From a checkpoint of a small transformer trained on Wikipedia.
Size: width 256, MLP 1024 SwiGLU, vocabulary 1024, 12.9M parameters.
Architecture: RMSNorm before each block, rotary positions, tied embeddings.
Training: a variant of SOAP for these matrices, 590M tokens, 4501 steps.
Each number is 500 + 25 x the weight over its row's rms, rounded and kept within 0 to 999. Layers, rows and columns count from 0. Numbers have three digits each. The size before them is the row's rms in percent of the matrix's.

# down: layer 5 MLP down (transposed), 1024x256, rms 0.2, rows 185-215, columns 128-191
# gate: layer 5 MLP gate, 1024x256, rms 0.214, rows 186-216, columns 128-191
# up: layer 5 MLP up, 1024x256, rms 0.214, rows 186-216, columns 128-191
down185 094:534530476521458507479452488511496473526483500497479506512478492481499504484483532508518442482459484472503468506494545510525482502524479480471507475496511522490514529525491474563512495519441509
gate186 103:532523496497520502537479508505503461510503473472480494506495514477470492547502500526509496482494473529457460504478523519538489502456480532524496513511515460497494499519480530507528472525485487
up186 104:503453481536450514484486470512513491532511507473490467522524462522494487471505486501521496557508460495506505504475486504483482514490491452548499495477509476500496461510500448519449545495519467
down186 103:503499520505488502504488497533512484466490502505505513492500483495488515482478480484511480529483500499526498514482494501518492507512493571511489526466506521498442459514460460486508547535497483
gate187 098:493495503508521493447496479531524468505513510483457463503494489508529520466502511499500539514501481539506500528482537528484512533509510506490459443479480503513469475491478494483536543479469518
up187 099:511453529485515508487472487459509496505515564483460494438482518508455512460490545541536492489531530510471506501558534502493490523491562546497463517478474506520491487462443517529513547466511503
down187 095:538501519445472505504517504492498517467526534508530522491547481545489516553474560526521511440476487529489488515497468506509537502502447491471487502481488536525491520525527515526504497500525444
gate188 093:513450533480502475504492522512455494541525508524491546539510487497489491453521551480535519515509506473470491446520502515507511495506488516534555466468484511537465530492471514462486462479524522
up188 093:514464461500498571548513501466502524475536513485485474523520507512528491514516509494478471452522523496480505491498491531496490470486513504488484514495505521439506488484471508470457500464512541
down188 096:537512512528519465500478489442500478544508488515506510468479508503470460516523520491501475505486512489493481500469456484520497484505502494488517536494519505501510511537471519508515500507488441
gate189 101:526507460502482496533467501538465524452500490496499476515503523504526498462485518486496526495514500488514427526508537494485491467460510503500430463476492502442508483467502490530465512524512485
up189 099:487467502465503476484462509520473494465529502547460547521521483506536471465507469487504477528499536470539527488500540500468468530506474560515454481463511468496484491516500507509495481511497496
down189 097:473543448535554514500510524502502560499471474439476547540445482469473507537490518499489550498456511528528445507497506470478486480480476483473500495474515508515496490497534501465495492529510490
gate190 100:475505516539527501581534526510461500491519490495509489458499430464464495456473462462530511539515481483512466530485497491505501526453486505501497518513533492493462483492492504478422462497514501
up190 095:531526532472496477530509501435511529503499503503476478519486549524465475467538486473516460488503492485513501539517477510511485531507480473486461509504512522514501475502494485480498500508517473
down190 095:507473493491509477504478492478496502474516514507516474509496485507546505499484526488521448493456478550480503497500511497480515558460489510534520499511474514548543496527510483485510521493510529
gate191 102:508488497492450488508523473568483484540514493492536542455452489474508529477509514517545482512530497506518512483461502506488475509512461461508506437501501521515490498465529512501529549538509521
up191 095:522476507514478504515524513539538526508496540490471469467488497502512520558500500536519509505537463486478519517497519529462523466500477466523542513531520523524511498496459490434543479485473511
down191 096:454516484539523492493523537513500481505473538484503541508520531547523475540508474493467465500490510467503484460532499496511537487472482506486537529506517499487497485469486479528497503513468511
gate192 093:483504495550509521533518478483468515480529513499495457534545475478548467519530557494516481452504525503503463479471452537529506502517508542468514519492498540492469514478451501494481487512489489
up192 101:500518566540528488477479498541505527479514481484461521537502500524500535549523481492513508498505492489487533493552516501470494489464508496513473488516487494501464511511490466495530490510492473
down192 100:485521478515466454523462492509483532509504474476481481534506512489495488509502530523488487487527471461497492526501504476477541543499506501492488515472510526470539472509495532508498535549451548
gate193 107:497489503491492503490512537499480501469515481471507526498522531529493471493509499466534515538521508446495492540498467539499462489475462496524482518509499494498516506485524458483456485517501548
up193 106:518479538476472490498519489548486508513522470530480494506496492475517494476496474465547536500503493494544485503505505504510564489514496516503483493475528468500503429486442531469518498500511498
down193 093:466485521499485522486521534514506538478509492465505506542522535512506467501508530500488493472529524473487484555494443553462467470512483510529506521488511500480501511502540489514508504520510497
gate194 090:471506486491504491484508522503521508516531458482513472504517539483506487496543492466469489524552442524515463492515500505537456442497537525454492497495527505477485486474534488505491577496487494
up194 092:507518498495506522499504576545497473497556505493574486531511469493527470493510500498497478494516501469546462509486445532519485492528474492529475491486549516527522463481492520503491535518491489
down194 098:526493492514486500484543502497479539506484500490516466500508502461475462525522516454508537511477473515532499461445500515513518463522468526496476469486563531536468496510502534465477523437498480
gate195 107:538513493499512493519516513478468488546473482508493477492449532505521491516459510505515541506486450476488434495510554464494493474492486508494506483537516525473531552522521534525470501513493486
up195 103:462437507498494504500483495549511516504550505533525520501474532516538514482535508466471538498455457522496479497509522528491505476571497514511528520485526459536501530543512491532485532511456509
down195 099:493514486505551482526473506503426510513514519510502520459491475513483468507508472528485503517514463513471513451498553544480447534449484483497486500465519543491530496483507528504518499490468499
gate196 103:480526541465510472517477471480466461494499541500492472479479509514472515461493511498508526481529475527527517491528502461459488514505528473450498499489496531514483482491562530476433535511504494
up196 105:486518495492513495532493434481457475490473502521508489490482518516459539475511526528512533496549513470472479490533497449486514468557505490513507515469527542522484502541509537480469500499441503
down196 106:523525446535504507521508481529510515488528515472471481492489459485479427452524510492540514504509502435536547519463477467485476465500485501528469483505437527495510501468462516493476469458494527
gate197 104:516529473533508455459488516527493514511484475503497505499481523546544541495524486510490510524498479517509478522490502441559461483493497509445506509525482532498519464502516520486530512502479502
up197 104:465459484519531493473495502453545437479517497525549489481506478549497482510535455495495533493543526491481468462542475464505493469530484546484495479502493488486497509511517458458495532517486522
down197 106:483468532483496498501492458500533526456592493519500505488491501520491459484512509502490507537457514488472492483503524507522497512473539525542534535482479475491484582498524471495481484487497533
gate198 097:465459547512522507525510477487500469512529458497509502518524484530534488507529461498475439543543490493527470482502499503506499482495456477525480528520461521493507500516484511503475492506505482
up198 094:496458534498496547510561483503477510538502520444493456504439542477542497465521517502508487500472497486496467485504473486453507538525511522476490529506499507500512517458498447512492500529510498
down198 105:492487515489541531512487538524493447467484501481494466512523473464489476521479520497530533522495497560492515473486491471465498477499477448524500542546464510476452456468524484498488523498487487
gate199 101:500502539529446533480539484495561491513481499493481474542482530471516546471516522497481531483465467499492499487540499482520495543505498508502473492496514502518504527500472491520474510501464497
up199 102:520466533490495559495479491495497519497491483495485462509553475514520539549491555504518491465459458538542519492488532512479455498529557537470470514535507519494493524484501463502515482506500512
down199 104:501497552496493539526484516529488494540477514465506493466536489535470503465488485520431531496503525554475529496479515495540496498479502504519473484502459471479525488477468488453499490529502453
gate200 100:493528508496497477476521516525508492514501480495512557499516519517512497503513528518514463488496467471518484471527466494529508534504475505531532499519478460516514511467528474484518478470529547
up200 095:513469492559481488485473502491502513509521484490473507432477515477511492507491542507508505493488508523495481502490523447504471500468471516515486507541504538515514477498512564469490523528438507
down200 095:510527506453462472520456498428473499550484506444509495435499470525488532494487510497498503474470470442464522531484474495476489513520493509515498526540505475543474520505495486471498491455477450
gate201 099:462485533505512533541506535532463517521499493478499491450469526492481509459512458552496491521517518565522486498471465499488514457499449523506534521513491479510485514473488506522481500522511471
up201 099:465490544464523519512496481522535541481456498527479516502437494475501526492509496486466496484482514478505450471478520490490521478451490488475541493515514539514490475475454555463490506441508525
down201 102:491495504496485472516488529454475455469517548482516502539492502498504517522513495517510515495487455521487505491496496511492513533515523502545506502535496494519501510490505472525556459470508484
gate202 102:487457475477548480504459498521478525525509478516541479531523500517454508477471507477484526491487478497499486527508485512507493493563520500477455495472499505488545448544492524501511491513493492
up202 101:437452482495563488482493502464526526497517535480508482510516510524491504528478452476481496516461508508542496522477517523474521500500506487478519426519455478514517513542504472472487530490512488
down202 101:506482482559529515474538507509491545492524527536545481489503525507456512504496508486496474482523541502489577503519464471505481519437498472540487484524513467457517511577488511485467534497495486
gate203 098:460553492494473503484559521555486487485521495437474485472451540536512516483454503473487546524533476474494559467485535493501520456509465493468509511502526549467530505546501486514498457478482451
up203 099:504499536497490495477507486500503481499502517468492490476488472502494549468494494535502469510485516533500483477513534523481472459524483498498554481463475491485475498510513450469510540486535491
down203 097:515508474505512497516535495516478491527469512529514467495493503553531503519522498485557478484490495506488514527477474500511495488519529537475506520500494505467435471513520496533522497498522498
gate204 100:511533509524505541525471507509525465504541540547441490487487511523478491501511478467547536529499502476480492500535521491489451495497478532515497530461473508519504522469461530533467514472476540
up204 103:493484499454523555485491499480510518484545466544494501508485498499561540533496507457486478491547477512469527493491506503482505503499486479483516527517474508495489490481517459512465528527497541
down204 098:455506495490521469526485459523464506501497483543531491479475488504509516515495475549467522528479499507487479508488504521504564482440473551499532512508515480487526514495540477497489533491499481
gate205 103:484486502504472517507500534533506483477514504519484483475494476487534490455506486474489482481470497493492512481525462483512508486457500462477515443515472444443535528493464477538511486503553566
up205 098:486474496474500491510494473514500493498505517502494490498503492492498535494456476479451518513529510494469479478486523516500460542499478521505500499498462483451500497502530532529496470472513494
down205 103:494508503488509484467540490464515498495464489505536478537522470489477519500507435527459526486536522519472501521450526488465493501502525484521505557533505472498485491488485494519476483473512489
gate206 111:472500537498502583523507528533504492512504511473485515511497524540544467510452556495512524520502512531519529495484455508522519519513456511498455519522510540553506502511500500517526521508510523
up206 106:503502521506483512527505489512503486501481494528481509542511485468515495489509491489461449453531534496463522529514468509508452517521485459535488504510525490503539530481497447517482552494538485
down206 108:464501519494512521584473516540508515497491524507497507509500494519542500483479523456529501491532531510517513538491469527468471499494491466489485555482502464519485464477524479499460512520523495
gate207 095:500515502488537523500507535484501480522460541523498474501514494495487502490538528460503511501501530487495524501501476509518472526518506495511451507511486480480481485501554541549480517474510533
up207 098:486509559471521480558453500502508485492460522484499487483492530482483521495509501502477524519496525514512512533453508492508495543528498478530465465495517513479474516466492502499477490477502481
down207 099:501520472474522510568547523461501485503472483492498484510546503496495483474468505482543540514471496484499528556476519556519515498497521509504550498522470480502515491521497520504569496528505494
gate208 101:524500506492495464475536520482521533492540529501493483551551503506462446554456520518498501511468476478513500511488481495539493482548552495488485462518474556516506480504500505511472481541525505
up208 100:510423520518510521494477486514471491486496439518518476560465493475471514527525502490508488480527464494518485497491488462523488503540506475527521506535484469533514481501476515458545500463554508
down208 103:461461483514494552531525476509472524515556525526527487495488498515489521505510488524530515488497514536469480495533527507528508522494437512506477466536474486455476486481469524494511500478515498
gate209 085:483495495541480496492461524482481546458506491531443487435540508511503538478479484513501516507544476484468461513453528534549467466500504502551469495497465482473483538537451499538471488548490499
up209 090:472449536483520459494539448493486506498492500523482463533497493462481489498511471450519503466488490502521543508515475516471486517476493522495507509466520499530497469463545508488559517453512506
down209 091:517499469496533485468492507522532503499494513507473478539465522502494489484505531495518506516519542518453423485444561499500528480474487489439537515518511507508490506494472486539444503543504488
gate210 108:502545535514513508510512509493497494518512479535496519514511468515532480533488487511478496526485540502526523480504542515524502507476510530517529487468476531524447526519507476457473511538482542
up210 112:470456459524471501525538533479493519469488541468451516475538518505472509463476479471537511490524490470496516491518478501470481503526466461452470478455483556495520467508476505504533517426487491
down210 107:495455516505526512593534499552521563490475490443513537500460516531469484488515507533499462504519472471470533553536495511480497485494512481519538515464489512484499533517465475529482479500497517
gate211 103:522512491470528498456488508536540510499513502464502475527525507558488469455473478428499541505506517478492487523464504489484498503465485467466518468513500446450491508490465502491471481496457512
up211 100:496519510499521460503525480546554488528497474523494499507464467498526437522502521486534504500476501508469484543515478469480510495509512483507489490501512483459476483479468511481499479506516493
down211 105:516526484509513460475480501511550508527461498486536479465513488510441506502507522512527483477495500497473504547492490499479532512517453474504488455531471493453516505482523504552526555473496521
gate212 096:500495483437525524483512510477551518524514465495484509515516478500534462485496532491487539445538446487488513500470514495490502487550523543476511512484492542482443508529441517525495467490484507
up212 100:479543477515544499522529488496560514481535538503575517482531437510517469548483501538519495482501526496549517521508515443512528481525521511495498518494464491508492518494478469463500514482460515
down212 097:512515519508498506514526492501476451465503512496525501539443484503502517495504506469504464505498474469494477480530463554488551576515480483498538479520528448480492495495513496481492572470526499
gate213 107:523528501499479465498472491529524531516553495512504543499545493473515500520507492506468475500466492538535486503492507514519486507546500474489523514568480487534461492477479486512509530503485527
up213 106:553470515516511518467527490514484495531474499521511518545470504506505482495480529477443494533518546522521513460544484552497445483478544499519498501467462500509517491541528508549488521522487494
down213 102:494493513485519525493474483473509498532505495517493543541493523500477516511466544543509513514529498523508483453510513518473487495460466537519468508449501451514463505549560518455547497458483439
gate214 096:518525540468534445507504528527438499488523495529479503491489472509487537507502559542456511441526462493501469494535523513491509448488477478525456492522517480495498564532464498510514520510453458
up214 099:575495497489505484501502504502535506521437536502510469489490555527540532484501535497507514523501526575493485528446485465492465482511535519481489519489497547515553520453510522487512502522481477
down214 102:482541494482472454503489506531493498532531507464492422486541547501484519498526498501484519510488478555519510500506488479484524482509522497464465527525470477489535506464475497515523489508485543
gate215 099:503485493469548501517515485492539559482508470525483498508519464475530494548512503483494529526499484513515486502525500509507497512450503522512510491459449496556491518455515455493505519475527524
up215 100:479479484503486513517499482490486469515501495465492510459468507506532506499503484468495499541488517539537494509515503509500513512477510498495495559481458485495485503500518484510481531512480523
down215 098:490511459510508531440504492526481488501503480508479476508455470493534478507557537509525488527497511523489464528488498503523455522537491538511520540513520507444491569527484497532525469471511525
gate216 105:516508544520450513455506486443521483560509505454507497411481508505450490517475470523517507513525495487514493498496493509478491518500518497504547474503466492533509502529486517485474470509489506
up216 103:493487541503494485511461494510470515459486472515505532488541533497508474544532459536491492485479533474510472522496483475532503463474502463484469537534502542481493483499512488521525444513485477